{"d_model": 192, "norm": "layernorm", "norm_eps": 1e-06, "positions": "rope", "attn_scale": 0.177, "init_std_o": 0.00965, "optimizer": "adamw", "lr": 0.00186, "beta1": 0.9, "schedule": "wsd", "batch_tokens": 65536, "doc_mask": true}
Each number is 128 + 32 x the weight over its row's rms, rounded and kept within 0 to 255. Layers, rows and columns count from 0. Numbers have three digits each. The size before them is the row's rms in percent of the matrix's.

# down: layer 6 MLP down (transposed), 1536x192, rms 0.0824, rows 1111-1170, columns 48-95
# up: layer 6 MLP up, 1536x192, rms 0.0925, rows 1112-1171, columns 48-95
down1111 111:139102082142141110122132095088125131092123105130066127101083121118073115130158133123153143095172154174090169095074129088126140137129127131148116
up1112 098:144147116148110118082142167124118100114128116168129124155101135124127107119114167142087147077133181143134153098148077136153084117158135116206130
down1112 096:085132137127088164134138173153148135100077146111172155121140117119164170079125112107105112110141072141201131116143092123118129113109111147169098
up1113 114:109128189099148125113131145117150116110137116134159126142193179136111191124081127122124106145061154149114113077125081098167120111169146124126126
down1113 117:143121164115189140129111126102125101131074148149148174228078123132132159145103111097102102170083109160129148166091131129155092133153124093123125
up1114 095:138131146078156088125206165203112191182120141200044112113162141127102149093124157105179150056136155127106132123057106116111188127106163129107080
down1114 094:133107115048191170202146113152167156123095130115168158167122113114143209161137160108091129172113115102152129137107101120147081116125105146097114
up1115 099:152157127134123106083115170129081102088133079130068126121114096127065084155145100117120135058138149133086139124132098156168128128167092126100152
down1115 095:091131114153136145120108071116099140130184109143068125146122089101142175097132115117131118109175110132117190137128154126163160117104114120143169
up1116 096:120167131163155101171143112047175127138165086105164141120165139122134137157117066178085143156125149107114091107136136149196120070166176078127121
down1116 095:168072160075088159125156154185053123129146129133118169124101082096092139107148160123150129101105083081181158117165103118104107149126073176121102
up1117 088:129124140129195111140136162085135108101144086155128106161115127098094108120104122148094156113130154094072096115133176190161125135115141077153082
down1117 084:121133124114084177124147070163089119150088138110141111106148131209138105164141164133193119145127119186182112138128126087086105152135105201121103
up1118 107:101159112069131107155127199080132049187101159166165163111125122139091128108066111164070176116098147101158092118108121139103095097091191111125129
down1118 107:130125152093136087147157080130136130101141123047088120150149115161171126139079104130113134112132095130139122131118090192090111164102169153116125
up1119 110:143140137126091115074184109122165160110089183118121116108096117151102144108152111121156107111076121125101075146121109118079122137183144100156212
down1119 105:068141098133140123141126080114146182138098158127083138126156147106178145148079115134145150172117179094166093153073168116175130203136102141101086
up1120 079:149084166057213155085142154119079074104113149169166162115190136186095147121146112136120093147086107091069075102104123156099124146086098090144159
down1120 093:105121167082190150068156132093114077149122174108121163105167128191065115146088072158148122085119119113062094137175128146104094119165147105153146
up1121 098:135140116102180084127148157113159113186123099132073112114099142096088137133094064105112164131130167054041141150150141171169151126135169100137151
down1121 085:125143103163118160115092146136072155166164189136142137104175129104102116127103142132137155099127125107090112144151132139174100135152156124081143
up1122 104:135143167134184175097133130109156081116144127130118119111139163137115147211087101192124136144104096138122159094085094113112100115133109109215065
down1122 109:122109132148120124140140166081088152057153143115142112118152160161145168134115120120118198143140117136151071095125116086117149164114168135173134
up1123 100:105124160178147077057094144135113121150065059109179128164099123067137085151126128124147147138127110062095130127136077109118145106102194127155134
down1123 082:153116122081082195144172100121092131153075142134119160090150144142125135119126121156166125140094115140139118110098079157179051129152114121089068
up1124 073:147101153073134132121123183119074062084126126133133176127150104157103106094122163116050195173039080128090143188071119113133181104146119109161081
down1124 084:095143182062135158071140141117098080121136129107120148165157122138087124106071148151064174153065106095113138165076106124121146094153135125198104
up1125 103:085112085108106157112120119163110118133062199161112101175126134153070155092103097163142074084135093146120120077147160158147123115099136079140085
down1125 094:148130116138081108099123161227149169145143088157157139141095071165153109111117127157177151138130123111132070127090075118098093112165186127142144
up1126 105:076113151042144084136154118106114094148092115138096141083141153094137066148106135146086180112089170114107162122069124118083119136158179096134052
down1126 093:141154093121156107171185150129138099154035153137144131142133133132145113159135123145071137102056114118138182051095177145032087111160179147115132
up1127 104:123095197150175105067137118123112121118153066142112107138132117179093178101145157132150129116124217146105070135109078109174049127177147058133114
down1127 100:154180113146154089119118141186095127095122087137100117128088177133109136129166130159115127198163086135133151107077144163080130104158098137152143
up1128 092:145107122102142139100139136153129107161168200149069153117141133222123129087070081142181159137142117145135080191119127171154087104092093101180111
down1128 123:155115182115125126056144099143123106134142125056093128094154171207104119138102131134151147151151110152139122174084104145102111118133109122153119
up1129 114:129116124088190091088134113115090146101140108066121100171095167126130133120126139157103108068035190135080185164134083130163155131185101114134164
down1129 118:177102122074112144151147143104132100089154095105085141114169130128114138122122111154182141083137158133101155130171166088121102127065172124167155
up1130 093:096132174093103119113124112126168145147162145130152111111085117115120150156124175132074186162140078067106191129090149084177119129153210114136078
down1130 087:126138072203140142063144139109123130129085105134078122125155101150150090123206059086157101129138140129171066128176147103131075098180110146099126
up1131 106:129123123117143144057198134073133162157120125167071124073125112150114105180088147160064140087158130136080124136163149127126123175174118087159104
down1131 098:135150135107127132106075157105139093137126099117144154161180090116090096110113098095114115143135119139095053153074101128122093130091130137092041
up1132 104:158101171123120114112106146140177118124099099152141159146129106087090159110112136121067139088138150081111106147143100082132118133170227096101116
down1132 107:101137102164095112078179160143079139151110164081066116166166129108176089136077106105176127102107136086148086077129131150184084128113141110177108
up1133 107:074143147093113166100145166094123066187090157132099126073148098137083131161094188166151174139117155127127074101134134110171066129162140104124140
down1133 104:184088108121124147143132143086159090138095111113083114185104114168127147148133140136145167134126144156119142143139166098116183109162170102101124
up1134 109:078145121064077108114113134148134140082133137166161125125096139159104131095101163135053111128104098136148135155128179092063176093097131116143137
down1134 103:072089154113105091065144111068099124130125151113110121066114154128094056155087134115133093107129090154128161117179101120119135063163146106141122
up1135 083:059080138106116113175197108144155058150136093091093092139153114154132116123122143124145150165130084101096082124155114090171097176135180092117121
down1135 100:166179100154154153126054122100111176088127151154162162102124162078108138138149089112102089075124165170110156142131162140098132071154081155173155
up1136 110:116102117106140088117158127132142146093105147129115101083119046107119163128090104079084154131109123175090130102101155156145149105126125115154116
down1136 107:120133192137150119066151187088089110150106086137088089126148095088135149166133126104119171144095103158157117183132146132095104145078134145109121
up1137 116:108119107064109162110136119088140096207127142157188080130111157145104100072139109165138108125081105090096164172082166114134120125117148083160115
down1137 109:119189115108134052141133116137151138129174120168130152104107117154167109111165205110089210148153131163145116115131127181150105123172098145132102
up1138 096:129149143074120105151081128135109053087156176133171128146129142098109177131134077148179129169061108108183130109093136143152148145117124112129088
down1138 089:106111135136185144102138143122166156125078185041139100146044165111147092166104124134128147130124105145146150138114160149149154136107147202103120
up1139 105:072064162158171094138199144133103138138091153168131118115139131165109151120092173157148108088106137101077098117094067144099082162148158105116087
down1139 107:127120155108121072166127101117095153120133141082108123162078098071081171128148195134090121126112170138068219110110100136132157140121119144140180
up1140 087:145147120090135120115125137109097086179130141119166098162142099176105112166095112137201207166124147087109113142064137126141111156151110069123086
down1140 098:153123123088142129069090121129110141105143097151054107109121123122147083102158179164133177148178178141104143152129118099106135159140144119129116
up1141 110:172121158111176097134129171109147090127153050117136147174093093159138141175133102130131129140103115123142120130088127133109066117096100086145115
down1141 101:122182129124066099113207103107157114119119128152209145072053122106121105125140159093124132145121169134154158127146129135115128194142124156082146
up1142 101:132043117189143136095123108158123142094101201102106090122136180149125119165142098111106103128119108061054128125092069136105146150194122075132141
down1142 104:103116171068113141161166156093105111107134101130141162120069082136091098125122154114127167128132130092076151139188140158132122135112121120139143
up1143 106:082056154165123124101151056121125128151108137098103113048172070160122156134104154136154180087096124099089170109098047169136112155138138073137161
down1143 105:109061141141154152171093062157122102130110140126109136101177094142101147155164150093094169121176171136118159141151116135135139168127108122139138
up1144 101:134133141070125120097160169099125084197133111157158163203160138146085131079138082153102187093097149126110099129077137100163084143106124113156112
down1144 089:135154132106095094126172068141124107108076053107049106147159150169122103131154151123114118092132085124139114082123114074099121122143074171112080
up1145 101:111131141129166121092199080097143076157142100085128128125146204143122169103134191106119126104089115071115118160118129126153160149192128092140092
down1145 092:136182119124121165133112090142171088188168095110129126147134147134146123127128159088116100136088113112155219139087130176094049116083068165127157
up1146 109:098054173156188149120192098127102128107117093155085114084138147166118118137090167149107136110148142157093113135103114128155148126144167153139109
down1146 111:142101100159118130132144100068160165081171109150128130066117107134157140095125149121087122131163109170111161148136139147127047125114157176085078
up1147 095:059113130130104102124158111069161145070169135149132106099167084122121100128167160159125131182088149106137098139114087106154046070163148087122126
down1147 091:158123143106172165143093154140177072185134116064113112128131155157125198132105098108146104105194098144148150087148137075139129157150084125213151
up1148 106:094166158115121128111113143087132141181135089134107128134162100153072158140073076213101167095145154062127162121096066120129053079145161100136101
down1148 105:113137101153078170102139102206172118121175103112155098149206096167106141147158116121121118141125097064132098171124086139080146139166109130067221
up1149 109:140128131092135102105190137097110130167141149136171103175106130123105112068094121151130143059119116175073079107108136110125125136184074109124121
down1149 107:117088172110094119162136145094150093118156128150125101206147122169118152143179093133138120150197119126126176106134112168133063111116103130167154
up1150 081:158155132053116133125178128128102101149152172137197102150089120121078153155082178132132149158169176131126151163114135161112109128190139093158088
down1150 094:104099147098124117041155113136116105141112135104148087102111202170104163155106128177190164169134140102134124131116130166090117116178091078147141
up1151 071:169071137097134117126144146178079120125150116072099118120116088152163090216084161182140114105080143194134097114139124139140106098128185084109171
down1151 084:149073126112171117071164117174119104173093127087090099114153109127132110189059166191132115104132141167130082137135121138100132128159131059139132
up1152 105:148101163128145108122122155128084159182149102108091138163135074168147147131184185139137216108114142138153112145125145092179089119126121139122132
down1152 096:117096139100108170116146112134128112110110169154210059124111159088148145040077094113126141160149144105134171069112175105098150154076148148133131
up1153 113:120086139055124076137163118137153094131120104108133132098128098123132131110096137114120157093142154141112102132093102101101112145144178118137113
down1153 111:146115140131103117116170158115112124116114091115134093098164169162098136157162093114118159099148217216162147142138135117133132199138130130160127
up1154 098:101088111092093139118223189100098040115128194136103182091114074206103112060087109192172162117122129135075087139103110121146121098139138135143177
down1154 089:140102119133076145090143133065093165090135122147145112075128074148138120106167034160097150106117120115179137163144038133119139087123088120138114
up1155 091:083088148145117139135126125129113056114122161121126111157162094126092129148121119171129107128149084093126176129131044132131099121098164118156152
down1155 108:087108144137149122099108124107056044155167154074199131111113145143108124084079122140173123061134121099157119130050118126151104141109143112121158
up1156 110:102132124138102142113134184139151140170149089081165121122133096174082100091115102148148119095119059142097113111056160162117095113124142137149175
down1156 124:111138170172133125066116081129185124145151122114096070100117104110130162119167115124167109140148113119102139106101107133070128125155131124135126
up1157 099:103117140119159104140138132104158078129150092059155113105162117210084068192118116123097084117093124110131100119125148186130139112166168112105073
down1157 087:143069072109085120140109124052172128069099108114136136160117118153148166147155137098169122089130103134135142200120156077123139119127117140178124
up1158 070:091116165131156116087117063100131103169152117094087081125177108149109170129076182167153125107116185108128099126091163185121063111097109115187122
down1158 087:125096174119157106095161121154110094154109110103133096117137146176128190128077137182159140108120133112144122102118152135106109126140118091177135
up1159 101:138087150065103073121129119154128110076180137163103106126143152119143097081156197132078100074129120108138124116072074104146125151141117154156140
down1159 092:115158118141138128150121109127102105171056107100143123132071151122114110132021093106082151107163137107154132180140136118155134107156159107124143
up1160 098:145132133154144131098154139079162128146102125206137075136153174114112116167163102099183124118064129103095138083131099154158100098111103070110090
down1160 092:162088166111157083093067160157092139142073147163112125144072055106168151126085121160140140168136112070105109127150116093111112168130140096080124
up1161 105:191101101083142127124107147151134127176110106132124121131116126095111145102143095106101173116138155159146082132027129127121148124126121119155166
down1161 107:127100110099170204066109092156079137096175092208101107105195178061134096149157129084148130140083159143119118143106075083093145156160155113156109
up1162 112:129139119153187082108166159078128107178140157172089133134139126158134155119126097134125175124124136096125111149123097181151139148130075115146234
down1162 112:093150034154194127096081107108167170131152105103087143136160179134171167153155167098091059079141135123159117154120094135162120087073121134116162
up1163 101:082133158059117102127158141116097084160143157070114115159110062186104129103144079125162144136137148103118110114096081150135108081142191128151148
down1163 098:092058133177075106124121104139160167155193121061194131126171088186147112138054106097056120145141131088152130153088098134130125136132063070089156
up1164 110:093061182138133148120111174063170152122097121081095074101102156155061124121124106143124146050125148087089173158136133120202143174143145050154115
down1164 111:080124149092138089112144148106115177109093140099158061080128176148108169160066097063146108153169153118133186156135161113097185062054105161103114
up1165 103:120073191109117111103142168115119073114159131104142193154130140163119172138170137127152149118145095098116109089069071136137130104106150103212113
down1165 108:112132128145134135101127159137140132105101106089098114138122162123132151149182124076182134143164184126069169137110139158168069103149115092133123
up1166 108:102141201079125112109144145088107118095115078169131184108144131203151111159096139154096145090096105121097129101144081121138099091136168071117104
down1166 111:146104116138075110147150092149072106112069130162165134167188079110128125178102157144144097144141143099102131183154148031127138111133155113187131
up1167 113:122163160111123105141114070107107129144172136132093117090104138084139091064109176113092163121127127133110132157070079131159135146141195106183118
down1167 135:156100155184136091094104163145132150175157096147121163090092074129102136071172132126174116159099114109110149152109145141119189141127099129138150
up1168 110:139123172126132115091101090090083151134085113098185148121140139138105189124117093188107149097063138050141130169089080095193113164154129117157132
down1168 109:093150084163104157069092191091095185083149155107158132132055110118121148144133128134144145144128146172168135158082169132106048167162127124161117
up1169 068:119145132108095149092148146117099070108090088091125134150153108180144157097126132147133090092097096097138118176109147126126141149181140063131133
down1169 091:155128139112125145052148095118111069160106089082121135126171137183109154093104104142147111093135107087114113131074141159097168140201135067180159
up1170 112:138165149131112096043094158149095139141104122149147156106113130115138070141114130135146129099063136154071118156092112176088077145113102129105138
down1170 116:142102126141166128141133143132161107139120095088127094164103109123114129101106074132136121167150116132109178181102143112131167165195157102157168
up1171 070:121097168163149082080122143143065107146164092088141144132167135152096120126154108129122120153099127105046152170108113193142122077134147101149112